config.toml
num_hidden_layers = 16
hidden_size = 64
num_attention_heads = 2
num_key_value_heads = 2
head_dim = 32
intermediate_size = 256
vocab_size = 512
hidden_act = "squared_relu"
norm = "layernorm"
norm_place = "pre"
norm_eps = 1e-05
positions = "rope"
rope_theta = 10000.0
rope_fraction = 0.5
qk_norm = false
attn_scale = 0.177
bias = "none"
tie_word_embeddings = false
parallel_block = false
init = "trunc"
init_std_qkv = 0.0208
init_std_o = 0.0
init_std_up = 0.0208
init_std_down = 0.0
optimizer = "soap_variant"
learning_rate = 0.00703
beta1 = 0.95
beta2 = 0.99
weight_decay = 0.011
lr_head = 0.0101
max_grad_norm = 1.0
warmup_steps = 200
schedule = "wsd"
decay_fraction = 0.771
decay_shape = "sqrt"
final_lr_fraction = 0.05
batch_tokens = 16384
max_seq_len = 512
doc_mask = false
train_tokens = 113100000
max_steps = 6904
dataset = "wikipedia_en"
Each number is 500 + 40 x the weight over its row's rms, rounded and kept within 0 to 999. Layers, rows and columns count from 0. Numbers have three digits each. The size before them is the row's rms in percent of the matrix's.

# up: layer 8 MLP up, 256x64, rms 0.272, rows 50-149, columns 0-63
# down: layer 8 MLP down (transposed), 256x64, rms 0.275, rows 50-149, columns 0-63
up50 106:565440461415500568518464491530498472472561561484469510534528518463508466507504549584540486576437566618514449497520498488475491464489488499474494534464542496471457491499460546542535488535473453
down50 113:517553469477564478486504510528500408515418527491469469500478513474533550409532493475509532468507481486506578510529512491510539515564348494517485546469498455500483427472525483497487475446461460
up51 099:541427523502476524453506532495551566506473561451456559498495548397472489535502516541512438500482495497525529508474513531496481538552484475502452569561527553498499439505481474446438543556422435
down51 098:508483466490486583498488486580477451416505517569495498420516486493516532474537518560503503499422462549500519539445514502463448442487561502527524514480448474510540514537488481514487506453600405
up52 091:503541483499510431475513520466457451439521446489501524505518498492532537479497544530521504497498458659548559497523490519435475523524456572558552550476528544519402474481463506478512509501448510
down52 090:504502545563546529586483485419477494481476550502503504508553446529465519491498465524493521496470476503509533510416470445498530502451474401496494479612505495461494504384469540465434487521506492
up53 102:461574543490495551478635571459469496447537430536453491500504457522434506482483501461447472441496474430538505495471577582516503493518518474497511536483456540505503465536525542494505552483480494
down53 105:455492527479552524530516514539510489489482468472501481597507479435542501522510477578524449538449482514462400465441526461545509459507517534504478546550497565484389483549478504477581512532543487
up54 116:529450456493534507488540572523487493509525500516502462553436502487562481510554438432469515496404450475496512504513593560490524479480464531441544504500479487559587462428504486522525522419468492
down54 119:487462507582527514455468528469442489399496474450546459508499483547535481544548545478540525496472496466480468560480627546474488440479482553517447502579467523513545498555468519486479503500450509
up55 118:483489475510408444529494522419474490501488488543529513546532490463564535515453516471447483602546484550472566531530478548505480521500550515502462579437449415471450473535478507539459535523478491
down55 114:452501549541467523554487494519522459406529503509501495500504476433428452446476509536514522397436498548501528502519545428526454509500465564479441455514478515473474492521547476535467428455426470
up56 107:400508543564523467460478489504503493484540516458419447485471409490472485518505428536579462537504442460461561521512467499472510483539556546493470507508487564525525550512403527495498513455514540
down56 093:561559536488467477549515463529525529498540467432479450547545572465487545445485509451494554483447534521520411490561500525544547508432499446522495518499498467479467514504539489508487595551414510
up57 097:543446502501477586492479430522521491503507492507560514517460466437482477466486516490485564528567503551517567438523456434555559432499437451546437545531469462522512516441517539477490481561451495
down57 096:496511552508449444533489522529487471476490588473484560497455511529479471547453525472539475527446463508469420523434554493488560478482524551472528486473412601496430580526486525495469545473492491
up58 091:472546494484528508513568460452544432433527561494447466440472460521484500464517475531473474514617503586435551487495493489502494511518487569548497520531502552522602518534516524451517502446488496
down58 074:481496548520480501406475509477461540608446450510536478457553458521528441484458506446524551484502477447487542555445492517505472464437514453531560464405574487553489493451507488511503512505509520
up59 095:533518475550483561553419503503525484495462514508498548528458562512458486591506459522435412503502514476501511508538506489512490528545539481527472563508473489413456458501578490483498539511622481
down59 104:514429511527477496552518447475471553501533593530521516497505541566526510545565542487552472534548526573484478565539506509446416508550504483490493476446504504411490466501464558429552537504515492
up60 096:505414434467478501424463545512475463488514563487497585522556542496496544547500526415502520474553522530490545553475479472513530492461569475433470469522472485473482495435568542455570506543506505
down60 106:491494484426537491510434507445504484499516459448481508493483419535450475521496473602514516512483502573506528531472531542481476579508476457500511549473520447543500406579506570511527421453526494
up61 097:530471499457519422466488561560520519459515523480528419420587484487449506548527417522528502409518475467525465494526516573518484499519414502500565471538482474560505507482540506514523534499449493
down61 091:499500485476520538514484383544430510543492460464484479539496535467579469454432574506507502602525457504488622505414480489498512501488514460479490462478488456451516479463487485495466485476487522
up62 104:548457462484488447539453456548482413506465425566467488514523481512474583547468530379448492489577541512493523493533501524477460481513526481510501553499505474477410502457535546456479494489483471
down62 108:508470512573467519498511549542561500468437455551576500494528549585542495484530532499541447502551493481526470483577506523508463478487537464480530550486495398486466529490417484452519507410525526
up63 107:525509486467514542500504532490490471542563542512439438513428499445539462489522531557533514546475562487520506484455590540534472490525508549535535498511508488438401408434471498546458471507547451
down63 111:556474457529544481508476438430474529495529487396489500467503520469514482472549523524479427520527516487470417390467474565430498456484523481551491483522447504473514521492459533494576547529551491
up64 104:473505451458511565467602501492444498500535480484581448440512530535459523434567513515512508509477528475517501467567509515521511469496444445418530517462469518506540555529404494545498512497513421
down64 105:448452500506515582500589514437529469497529493521498448457432449552479388499518478515576512506497527502550506535497472509571451464569523451510498504471479436467525520440485500474512455477547456
up65 094:458513397521488479483508509598515486506465550452530514513523404505497475464489526547543570519542614503544507544556514528459518472551454516498483467493441470515518508491531431493484479572477485
down65 102:528444502505521538494525442539474492460527463467466461545510499542515486459465555513452575514487510520472407555498573494538470505512434526554531546479602478444465417444510495465506543456469520
up66 099:498475421476427535586527474478494505453558415493536519527523513488461477457502510499480499435528546513470441540530444540519490518458501502427531559515478451494589476497470531483560535571439504
down66 088:512553518514497521524435509511519533497499421495493548493461496449456404488554516543479463511436528520565549467483559517537524536413510475580528461504466535509484581503500518493434451471557556
up67 092:436554482479453481552541443508598512456488469565469456457475498501572592550491550461550467545531460498519529482570519472481517503496525507484445524500434425516515505493467467519452444505480464
down67 103:449426455534560548453505466517519504531541507537430503526516489464470523552593482548485520424519504498500500560544445504522471587521498547394444490523452522485558494498445474518498521483518474
up68 108:582516517472526511530572551483431485411497540472492496486522527421445485580569480518478490473436500479513481465510457453432591492464445488502492544449516465512498524464507515535535537536448534
down68 107:469516529548426534552518421462440458565503496542504566525508481514522524452511566483569469498548468518488529492454585518541522492518471573489499499540478577413547434470535501499499480465517494
up69 077:498521455534401485500540522538448487412464528545481494492444527502462535507471570528491553465491520519459566498515485571552466490511550564531483505546415437449536495535517529459525549494443472
down69 084:514478551490599486474419455474543492504552518481495504537507438475491476433475488535499364536512487492537485500544530476460554483441455477460516498533528527562432435485464460500514522445482502
up70 091:464482510543510593500545508504538449465448442421435544505498487495493493499512592384448514463515484596499515521526522468486551518496436456467532573509493513522544508501506486494476487558467494
down70 092:528546448483480467469563545538501473514495469585498417520506545492571470508502480552425503488441441489493530496428553597485499513538511403583457514494510459503467517482545489498501501533512514
up71 111:519565563488445517452476570539511465476543506497497415445536495518535455508440550491511488493473513581526485486505550415516574437496504527506429484534489497435471516487423534560468467544496487
down71 114:513513512496555512541517497536458525468462502533541579511488542493485505454473469523582555513498439507453523511451488498504541563481474519395517516515403443551405469547499496527469413498513509
up72 113:585474535433477490533532518526465475531501494527489440505393513492500513523466470529521474462502499563513466574531500572551536457523484458424518452577464569518429519491466485542455474533463509
down72 100:503484469437478519483584517501487510545531526463459478485469516545559497512501496518509482502537533504415520508491490507562499467542455480502491509570375482544471485458537430462521587607490470
up73 103:472568512552522484525510528543446568455563481447472561495524545508457558487478512509490445547513526442486446508540481573493502452500484415463504438451501522501448450560506437522530508536579502
down73 113:525585555479515473509533524550493611454489517558525477486545517456497471433440468487511544473550526521504535530487535446476577491601483465512457566518492503439551524526457473511548494495534515
up74 080:464646536504471476530477524525543488455518494496488415411407475536521465462481541487514516494537492466506504467540557533609462500539512513537488491481486477463563464489479512477510461512469476
down74 082:456472465481492533577435469470463518551517447515498522468530500392436467502535508547461457490482452473518521521411489464471510468518492502478487466442561516467506506525471503605450560561491543
up75 099:506490467558424472464533503463508524525454509473515566578522481457530524487440478500422484432513498543401512487550496619470485446505503492456491514574508536441506505502528497528463461540463514
down75 092:443528472547521485520494440533536488585487468529487470562490532486531518463473453490562486562518529469548518487511522506477507500513478362471471445550457463552574551495426484492494543458471544
up76 091:505521428489516428544534501501557489425494561519505492422427488547481489506535517571461499444536515515433460474509477528510424531494496543392509510492532476525432515479498499420542541485463510
down76 083:443455551466573535509497474453470490555510419443494522559476500423497535509478473497489495526469522457563588531498506452500509500481480452514466441465459457473592498474450486508449405504469500
up77 105:499478543455522544435507498496437491617547470476553511492487576431506506486450495502493500432497501532535501464468494492543535553474520497516512479541491446568551486500484508517549566499376538
down77 104:452443510496504525521486521570514507500511502483483437455490557446516511514473442468487544579504499543454543613573469546432480507578529506473438528460542472532515502463448510488509537522564448
up78 106:503526440487477469521422542477592535525476445540427504476471476517501533451549529473470483591546526546578566507527478509553478426557522452481572477460534476455496523470496476505525524505478472
down78 104:544472464565437480480505520476524496515404469493443486536439530509513389581507490502402536503490554480514446441488470466483483561466590514511506475565492457473477508514509487541484468502512491
up79 103:523496538516451444512470445562500484549538486461577493456501529458461539481486540470505541502559489535562538496473500446463476545481500490445410471522413500574478538496495453555430529501568534
down79 098:549554534450491438459513462467460513497572511467520501444444485530512558487518492544470489451514508475459489510413498500481532520470483486519439552561457502558550451445554480529507554577595524
up80 107:526472424561485425570532533575505464521548435475510548471476447441514527472504572498441542506527543486479520460487486448449479400501455534532526513465515562521524471507473443529503496473466534
down80 105:543462547468522521518415494456461510524517503545475542550500472539485539500574550571507540482499472464494519528473558472541536449447507532502494525458451508551390545565475477565493572489517450
up81 099:486416509516572526466453485565564482510477449496435501548504576485492494498527536478449487510524457539468519508578507524569506448485528444546471496460479494520458582579466524448466549454465498
down81 106:543443524521488584538480548466457518470491506502539531431555513474507471516531531533512509493491493560481518500464483475410473559482442544487521507498565476416530533561501515579429503580563494
up82 109:526509476492566553475538429512531493494479509518452471522427503447486514574404499450586462429494425512481498518478480564496521462507527508486442531534522556533545477432442523472489547475516543
down82 103:462523509505569539524521504495484506494436450438469473471476501545498490500490502436515531429419506450532480499532429519437460515549452522551568520468544494531530450534456573538458557465424542
up83 099:485490500509511439485520519484505519464490453535564452479526543473485474566513539454466463533548554501473531482480478472593497541585463477523506424379474506508518445505523537561476481551490579
down83 080:551514526447499431496477458502582583486453531538489403530465478518511489501562501502524533536511473541501461500451474521509530468626523487536547469444490518487498491540516509488483383495511483
up84 100:469530437539475448522518471472524468489544543526516486503505439458452483481484485459506485578518459459448565472487549491479572495525560534475554526545459563502583501521520475525401510414455489
down84 099:440536435506493478507523494490488414422483556501505501538534528469508500531545449530486543490539493423491569457593496497486500577550453551541533503583525458539551534497531480520497544435497502
up85 103:513473486376494504429566462518441540424496535552487481426486529452521521508524529509513506552550534577525536467480522504517510522461434506472487521517499581550430518472498489495474523540498571
down85 078:424552534527530506574476529444530428582531506551481557521456425510502465529491549534477446451465439421566511555473526477536496487517505495525561433450507449499514511499515467534530495493530489
up86 108:486441475451583513462450546449436462566493475467532460490458489475484450545519504485508497500500548510501459575519567483485497525489506494410548544442531493521567439470489578495508533576487453
down86 105:443537513444523529467532449437476554481392558479576497472479546544496472498470542528467540510457526558446506511523457451485533465472513433443505498560465459466573488518457527544484550498495531
up87 101:472570511559440466476581506536495515423532482491471486499543415422538546535485531479485512477550520493539450453516512474477496556388496487462542528452505539514502538460469529477433514520441522
down87 099:519461584476400523528502521517469463445529512559539534559471497472490521521482495498519575448460441540512486554505535490448482547528490457513552452406508537568436486537547474493495520479451451
up88 092:508451463492488549502498460436532480435529540456580552460491584525443450568445486498457482509533485537451447488486479533483507517501531578486491476460533544449466464408457520529512524561531527
down88 101:461474511555482514487504461542563513542515444434419462582485495475496404477490512478544510483537521543557525501449450441491510541499557464499532468506533553504467514453614467513547492503506549
up89 102:562546434471535537533505427498507523543479460513515543417518490479509491544498535520482486539444446466449483532523476526536493508506561506494535479528427534504575471456487523598471518456463392
down89 099:546475473462579496514564469582513472562514455523472508453463456488543543522523492494577476567498475498500493470468561540525485566450502564529535517563472523466440569519486487440491453547534552
up90 086:476576491469507498524484469589464552425493507537474527482503404494484510451465574495531497465545490542535442501538491551470421494595495502427530493472515489553484442540513492530478538534538462
down90 085:480535493526526482519574450531434506501496552508506470606494524560520483527460489484477593465507481568487497473479412465461507575483561445594569521477544536498496490495519498479529462491521536
up91 100:470451534503430513482555519479428491387539525501491537481465464449562551501518497583503477561523458525531562442505479516492486574546492534495508470479451557517520496518522440583511558512497493
down91 103:492518533536530508484526494491472562487573393447488467477505478552509428567534498519431501551427496495443522511500493521523461528434431478461460551485450459456549506512435462554474535519491547
up92 110:448495575476572514483426584504513485485537547479491504431566444473464471452497442497547451523456481491544466500504482480442502510517467500529517548511454508543420556484486437542483492546585489
down92 107:496496530475594526441457508500468530544514523447529473556482433472552459524450418556497536442560533477511524457454508553500479538495486578549521513484507449511473532433522493447573527510559510
up93 098:562472531471520520556464529559428560486489434430443532514495503507475540475531546442499458537495563549526526445536474415509546474497496495471471455451507604510498479429542496525465532493473521
down93 109:447431450487554585470515443426543537472480500412511508511446530505540402524544470411523529518534498477492535551499495508504469536496487467489480450500498526524581530487549525537523482540513557
up94 095:431468458483431519521541454482495489536496481492429557500501492470518521473523558443556552575467510493493567469538504510564553407450446450551559456467451536499529525476524519545460493484465473
down94 100:517531464480547448521500431512480523478525552477473555448492482495497528510538474494534449450445512442491494530505499537471434615567509430576544527441465444514460469467493477440556514521523551
up95 107:468510512461397480478538476517592507450477555468548528526469517510508486559537462473504483495531437452532526480579526504508514487501507470463442494521516586543498483491607493463403531469505476
down95 105:477467485478457491520571551498443538477518509438522477552476425517542483532527527504445536474501478520509544478557485464462546505459451466552489544431554496481545545503478398515497596465532435
up96 096:475517547543460496558496463541521463548528536437516477451493462511533529512469503513446573422555509482553496480558452484446525503497559505488450466426487539512578526382504510538451478522475509
down96 098:484537455416507483511574503538459470467518500526522480534607524469478477442506501506458558453505536541553429447566504514526431516534535525522475554472559522475477557510495462572514470490556460
up97 105:448514464480483516516559465500490478508550582537517487490535521491384472521560491543457468463444467590459515432500510551519490464471511573499472548459526446501523478545426460489552551475502515
down97 109:557473503560538554522494499513463529520480562486551463498480504535474497555508565529566504471487546520455447466523425484429469511486497489531501431428485457570565489577395519494506530503500468
up98 086:585426433503455553480490537565449471473469451478493491498551536441529489512530442497548461480502592489523499486524472524475525551535524504519562467399494507494511541551507517496486586486441520
down98 080:455473466493465553500521514538558564519468531540520510506502453480503459500540498479516522579467485461485503481481453508465480485538610485436574474461514412468494508465410493524476458459562420
up99 090:451482507436547494460517513507492504470471556475450463456428455468439549573474470474455529428559550526518497479483577460584537525527510474449471503521434511535502563550519522510448500446470479
down99 075:497489486514532529558458456499500488551561481465515565494559580509522445417519567507535453539484464483477527485547392528512401505449492495458518461555511462485493438434498474481497534498496515
up100 109:461451456481530524509584466513560507522533498547511409539507509490477530449441548425514445437517541553516450576529504528543534489513550481482414461550497524502493526529481457446482553494462464
down100 100:512450490444526498500557445488539484580463600519487465483512499526503531543473530503558457541462513519537540546466482518480457493521601448502446448473481441455533508492516498482594559476512438
up101 094:476510460494478495444454478512511518555547436451538448551539543496464567523530444422520498459469533633499500494468537498535539431471508520500452490533489492503476526542528487556478551565449534
down101 099:539468531549439528504544500470478504488489563593511533522497464532513528539451417462488427516487469500480479497480515521497552567502477575576490496486504449525554473513478500495497569623458532
up102 097:501526526525464406530520533510522503555510504459471525507507457531535527496550542505507508487502466488466482496486456546514419384551519517550468404489530406487447463498435566509468489501462446
down102 098:475459467566574549483492481427512460487484497520475514428504474461516496520412510562502476483442484532534564523505456469486535593513532440458471542524441514489538525498447464466458506541585460
up103 089:553578530500525508513562485500510451431517444520449480511489480478529498538525510455494514596490552490417474517509518454546459499499493510503490420476605497559552484526491537454420520559508458
down103 093:497526463471560514454428506567479545491520503504523524528490487470431442561428504520451457527451610483475590526510484460470510506420519463490514482527551458482517551498450449538504560510518522
up104 091:487590471529518485496530554509512475440506449498459468511497541452453576556511580493452526477500451537518509471446490428551573554481453504528474487522430445555542538473537490468439526465474476
down104 090:497470488520494485490466470504499522618533517504481465518441533458507554496530498514512450508556480422490475501456480556438488450426497521485478469388507473466455550420530482580538540508468473
up105 085:545529538426479494456475511513475500480492470546437495435525491446471416536463432534526498493509526523564597431507481505420542513488540568466464559469503464487527553427536517524466482482479517
down105 091:431505454501541587528426459527511479487474553523472493470545532514528593495515407525494589513481507428507439524533487506503489478474503564534553488452476483514544539464476561505549493507567472
up106 097:472497530554451484535566511499537501549479517464486543496462416474504525453429569482472517480516503451545489537501528494450627526515458461460533439548508516519416431464486530514475522486447474
down106 096:529423451488533596443437473537552551499487519476545430494468412483473438493504492539488438510496519459485481442473452449500482464468531486430474573442564507470545520459486495497529484497506479
up107 094:471488492454439476480514449510488408530504450503533532483461543506557532513477556503463504482567558461548471485453558566427533484453432448468498447526523436468539504496472516523536584522492446
down107 095:428527492468499421455464472555421492488564426497550460513497535522524566543473545537541476504553584543488447525480536485459487543446459495442531520469516559502493436511497449453488526509513540
up108 099:559512488524469463460505504566485506529539510464508520518479481460435466469520559561484465515571479543585460480506475511495550498457473498541499519531546508419553483513455493542504539512368579
down108 094:451533495547530555543476487508472537501560535500497534503557445462503525541512534471433428461464412454521548462475548494460431501487482521448513470455548457441540563503438471538564471466474536
up109 103:517452469471474431471508504558588447502472545514449446565550425454561554475493474528466479560545553521521537529535493439461516573430467502464463532516461518532515498514535566498484484508466492
down109 100:500492579556456467506570521485447554479532523520485479538496572529404431542469512507550488493430430522465527482475435480489547472446485549499553510511505487515554543459451503521548571473474519
up110 111:445478460503459534471481481482451509497552557510496492459494576461465493513474516495538450536480458563542597478534523521540534536521504396485439604507581495487470488523552499495542514503566505
down110 099:482485497504473553567512483476447504395507479535577585564515423488520555527530502536501580515453473446492479529458477495471527453455560492528469461527514557483466459492474521474415531511526482
up111 092:497485541555478533484506493426520439511503509469504485540553522430520520432475472430515472544545486606516483567470580499541486431476505542442548534517556546443521462505503528538498463511442472
down111 099:548545457528445417470563520537510476521510409507526436522462507548520466528463525508421546530412551520514466479488509516474524542563440491495518536425459482487473485468587466500466505531527504
up112 092:505487518483446520577559559507422464414465544514532516424451501495495464538499432550463495466569558480458470457515493446487459520504493559459493513467443530504493499557553550512533540566500510
down112 086:493405505534529529460473532557491517578522461482510554430522552447498501510500525420468431496507476425560496548512487524490533530444484482501462461535475506515554378464508468493501503504546453
up113 136:467522462466403465528471545528463520451592540435506465456517538482466578445541556456470536489471489515434523500504497534512518500552471478506499489473487547532484462557574603482466503534492480
down113 085:511478477451456494498471540500514574534528531511523466479439503565456496507536495553535629498518455532417477457469528496487506523578488490535494529508558572448492488527567565433485516499473537
up114 104:433517460484540421495404493516556465497478563505479472497542500473559501509584519504588450545458456486578520465533499487489518488441414472510476557456498537532471529530486503468458547492524526
down114 110:429519538446551513507490525539484537476544436511445528530512472511467499522545491471435460556433496458438440543441504426558487521421492536482482526534517521528554448544446547529473514436519469
up115 101:474495455463439513438487480512527472566530494443463477451585536502526567504553542521538526563558535526522480555520494455569491520463501501474500502535519554475523489524486417522460586508445575
down115 103:504439533473480526429459505539475492460482442495483473498477483507559560419481422563465579405554503482516439558497509492484566496497527512502467541501515479483530498474482461526508438524501603
up116 100:558479444471487543546430441499523482400512452485535516428471532431557533484518498509521484512448483511502501469505439433530525503541493508530417552449478538502477490571479494468439576496489547
down116 095:524458494546466543495449521553494559530555434484453411543550465460492454508501514450534562482517448499493530495456542557509529519427439506470528464568469473531498453509483561426502446448502522
up117 108:483495506467538488548478563504455507512505454456534491394478480537550449569509562456490462499525485466426507550529568479530487485489557538454488515508470548474422475525509485439486613482531514
down117 110:449499511437544553512497486482450524522468441464462488450517510584567530559449462517551509575505449502447527470479572535562441535524556544499488477492465528494462552496438477460539520445484456
up118 092:579533527476536504455515521515500438512526488549509521487476481491436381502440493537515472522499502439485495496519424460478520471508451519546474551566508483508493526495562560424487487587444564
down118 095:395498551473478597515516520451463500411552480497530476504451497440490464480522521497480516478440448462568469536469457496519550534524584569518519472498530507518443537527497468468522563487550503
up119 108:539538519527453514501450511566531472479508494493513488425474561510426554463497496445403450479576484500446515542545481546437472487507594534543516494500524477489557508490421531484515528513567472
down119 108:571514425500527475483502537548454508449470541575455506502442597480595529502439474501448441487528422479476495568565487523478537520514558509517492527463500523472532476487501565460504516489547483
up120 104:470523543517574499523484525511497445532493477454453485444470520488493561442509460461597468555499469471470493524508467567554502459542520499457540499399527520549501494410538488463475472468586486
down120 112:515484491528421453517535552567479495560556472501528548517551503571431505443531472496481483464533481506471469422538537454432514482391505496511533500476465530530425528517529475467520473552446530
up121 102:462529549524522524506457549475600454486461515506478506457519523470488432498563488499481498493425495476437511576508516447513448524539455495445499475492447501544451493479486478430458570484585421
down121 104:428502446497443588444541546483561444491512552527524501495475458585509490516432471499475427503483483425545515491532562440416501524451486498527542547470480511479508504474479543498507452532538457
up122 095:516421525445552544492437503520459511480495463422482507530509500440533471518579503482465438544565503544559452512530485551506436488524458492546486536520515546489455485470614467452544539503499474
down122 098:481443523489486512499488472498499497512501486465539545518435476512511488420540515492453572455452528428539491425472471439423439436454539501530592473466496491546426514493579554492509527529492488
up123 105:490485545465477475557529463602463514449446483466421503545467538486522508475513508523515467480487539575532474545565523507478527467533518502496474467429432528586470516530471575484426502545538539
down123 113:486551512476483552542498465518525558603511457530483498531494470473501499461459560537524503498520512551526457561494489487513507564547519444479542561528555459487425570518521443529471406582478497
up124 095:494423419441503485556541517535451543543482534551466493487589557469497528460549498468468497465509430508464478497529546529558495443494499454499545458504410453505477556528458530505484502535460433
down124 090:540527618512499491487443488504476447503524470527575574566456484472476537489486494509504459487479469489518525478530483441524548490509506488486516543406561490475474548407560481539554469533531569
up125 083:478488447460490534479601519436480497443454464489540502485533467471492505474403544436484510519460562548473523529512495555449508502485458628535501523450452520548550500524545500508445505487489509
down125 090:485439491529555511480481474495471476593513497553514609520437417502449509554513522516529571507543469498515587527495529483490549521423474497489529538463547499469510492445483562511526537503540565
up126 100:439521485476460435473458518546557444479521520477609475532509528510521536545543472502516515439486536513489484481489492482480455491456537477466596495479481439520538512398437561497441539521495562
down126 109:549501533522519503472476501497503467467542423465477500484500503469488449506556531439495552503444515530563471460493535476527510470546520598497497504460469559516422441585502539532580399510525466
up127 089:517497528505469513527476403458501563480507552453462517546538479470470540582500507493417449510463511566481573482539492459564423485531473515508532507473512571534508460516429429491484514510566480
down127 101:537478488450532560549489546527540528563502476434532486445528510554601485510521518518496591543463524484455416476429492563466552481470494484540490494518524506515482490546475475545450584503458480
up128 095:459532574461459546480492585449536495481505562466468465504534486441464521486432550435510500479522545460450475492492495561513427495517572491592526440494451437477480515442516487503473474482495445
down128 092:438597485502493390497474461474469454547543523547509493572494553507513513537516527553510498494487501493514430498515484464463493450449518435488485461479451445587500456474461472501438497498503589
up129 110:593498519459487454553468488469435445488503551444534503497457532508472431571460482478533490453514490546574451508544535499556547464573511421499558501501563501471521471474532524471455531502447517
down129 100:452557504491505442499553488514474473480415506504473475488485569501598460498481427530447519507459491490578478543498501574464507500526537447465521523480523472514515456476579475511571509532608497
up130 105:533475508535449469524496455560482511520545540511418516471533482515472508561526529504578488449552404530443559503533531513513494425492515526493466528583452506484490426494464551562470441483455524
down130 106:445424499527518497493541517497490488496482476476512505461507546467545426524598534444487535489500533495538516519446590506517491465539493583544529570504487537477492448519523481440583419464535447
up131 100:425569467504544474501496507551505526440515469532486552549444596508482465531539511470524477465540595496496488508525513494433461521501450512566519584487452470499492490508439521435445523474430497
down131 100:495485452560487445499504501514523520459487496490440498480512520529428483491448442507593430573516504477488446451443545511417439494556504531440515523469427494527486471544476541511426438511514469
up132 103:529461452568452405493488491591482467467551495446448509467480424481515587500554461525443501437489522488533505508489525529526581508503478542485493542510477546473446464473519413462501530510477497
down132 100:508522436510467422430568495466506479519510476483416495552539511583462486528480470491482529530463536505474523508443472447539491503511468577505502530532432518512508483417423486559579556494529509
up133 096:524483503497567575562459522479463510520507543541480610512510457489516495488481503493422471519552514534461450445476569475472495565492468506518442456443449520538443475526462506467455528533556577
down133 106:503412515487549465500512503487481585465453497503501512486468490504556478452427486523510521504427471480511512513466411484514539469521502443521518495402486457515522418550519575412544505527466551
up134 087:542467508436447455447504523489554449525539530526460491430549532502504483433551477499540475466574529463549517481498485477561582489529464437485547571490464484484568503468422480488572516521486531
down134 085:462543473634485436557506522436498499487499515540486542558504498476439521491498473502444460457491454469416516495475500493495446499464533462485481455517517462531429535540572471512457439465549544
up135 094:438499492506557547459472451447484475541547505507567486436478589477543446524459459543445552529542510476512497532499514538465441544520512472465482465604451516503527487426519540535530493458549534
down135 101:510438518508444454524478485506513475521410512475473452516502556590523490435508489448508624538548565488441496430500487488449475448541486521504482590483515461462499497471486559497480509517535514
up136 099:514450512541511522428443454463544439456504593488470523523541450547535519491485527549479430530541567442537520594489570545529528516563529501491503532456486543452501501433468487492499520505528473
down136 111:536493456490446536477494525496450430491501611558455505570471480529436524499493449478460472521479494478460494446496528560490553562497466411554444546490464476485494541557501463542537447531503537
up137 090:558513477538469470499479522537546388503533571571574527474433500560413443452512504496521540506485505520428475473547534483507463460493479499506443453479506445513481484512430449478548522468480486
down137 092:483485512466557528477564494532493460516508558465450439477530474522487481548456487438501530531489512526521573582484491436504423525494559479450577460564462550454571489497527470551478522547449467
up138 090:581487483467497429541583505474544536461525513488456506523581483449513518484523523490515504533461479511507528408548501508487458542544413504436477511479507538474527439469448465458545497544404525
down138 097:480543468459523518486570508577605440531503523489501447504472588562501557537505491496476547465528492482551497548544465461447538530500521427473546544481481516483469582470516472510420496502524531
up139 084:500545546512565538534452500439479462504455492536482551533568534552579559515455511557477456542540451501533521555518409497529505490499578420480510485491449461499455512490481465539537518559506545
down139 090:488486475507435502433481532562548502408529501487439444492546493547459514528520487496473474513463488537464457471534506464425510458508478539515488502397523609466459486575501562498504532473463464
up140 095:481523499527527481570478485503569477532519533494433469487456583535470468474439532446520493493475539465486490500529527436536511417519558491503544466499505445549581514562450436467513550563557540
down140 098:483497497524570415503481539528464512502561498477503481503579490449471444483439462510530449539529479495505455496469562506375497499429468544465561463447486551511486514513440482518497454472565537
up141 092:489520506492495476495526548479489493465514547491498414495483479529495579514518480468473541490513480510418471463565461554526564514561489485529436567507497537571455469515497530487385492553437581
down141 089:519453428405496542472490537474452458429478426465425472496491518562501496487544510520460597422515552504503449509467456481498476467545527481480517507517542496434526504440509481482476430449491488
up142 097:444453528503491506457472462519477560524538531495549532444459517481466589497488479548517412451503562471471517459468516481516498441470524470503574403581523498563513460557503484479495547488562480
down142 094:512522444486517472484589540557529547499449553487498428448449538545542447516594448477516565549500455453469490451474453522457512538538495489545577530501556474519501546496534519488465449501482474
up143 111:472554545477555521488573512543542462435469499497498548422477552480491478530493521492513480486423380511454566545550549575525497528479491437447532508533479556489552481501487518453483510534477504
down143 115:576460556515572467462500553459519547470513497471527499531527511528463501439527447496497479466385551531479533449461484448506494449581540506511492505489507574525488508528435539476545445436535530
up144 102:533466469494566507586467499564472537494548497551473453390478409545458505466527521548518528520497583506501559445575538493470516473520542468460482498501489549546494590495510521510503510496511496
down144 096:489481533543572539508498492460504529455530517556560490505567463447487549514532446496455507473491522461523571532420504518445560461542535562470497544479563560411519416531457510485490499471522505
up145 101:538536505541509565554472513428546477506465464516492549513472484489440504586505481534483506534574541500437464468504583472490529488449446505556466480473508452459524533466427516514483538617496505
down145 114:507510571465471460552461405435564512460502463479503476559469506462581556531510486481421500527510507454493491504547487488481561444530547545502501482521538456459583503476552485505462527567534547
up146 098:530542533531467530481556496446467418509463488510462491473486486476547533549534530457542477486474504462471472489480573452503490468507483580471533554460430570499493521494480600500423552510527412
down146 111:495554496547465543431499537504488487535451553502485510468478576504477473433479503459572482477447537459458472507473482572497545477548484449520484556568575465492481468506420517531536523408545514
up147 081:421611488539545532528504501473458472471538526515462454505441452509479463474488499503500538513571519528418466463512478508582535484542448569477505508552468459480559468502505581432525478530500520
down147 082:576443569537510510450495468556544511510500458496539516508527485447563549491487489501493462476515433500540552488438489517517508503436590493463469560483514569584512488495471475535574470432550468
up148 109:534529505438491510450483498570560492496481431494493488489527538518514561455401529435463475491504530497535463489485442482515503514565595497423506472614477502511465458462536476513512556469467526
down148 105:446468554472484453394482454447526519483506394497509482465554478544547564501514525526507485504492519494507500521570497472493480415499580519544541434498551520506496482543455453485478513408506522
up149 100:504427527497544499522476510524414463520496429525492590456441500423434491540548509448512566513504542517551563505510555432484497449512475540508443452478509570493470525552460516516503530499534461
down149 102:489539454477496507505506465468520521487448512471450490543432509527588416495523488465456500421526487512544489470509532568600469493466541510538509515484533476480565603482538564479543480477549549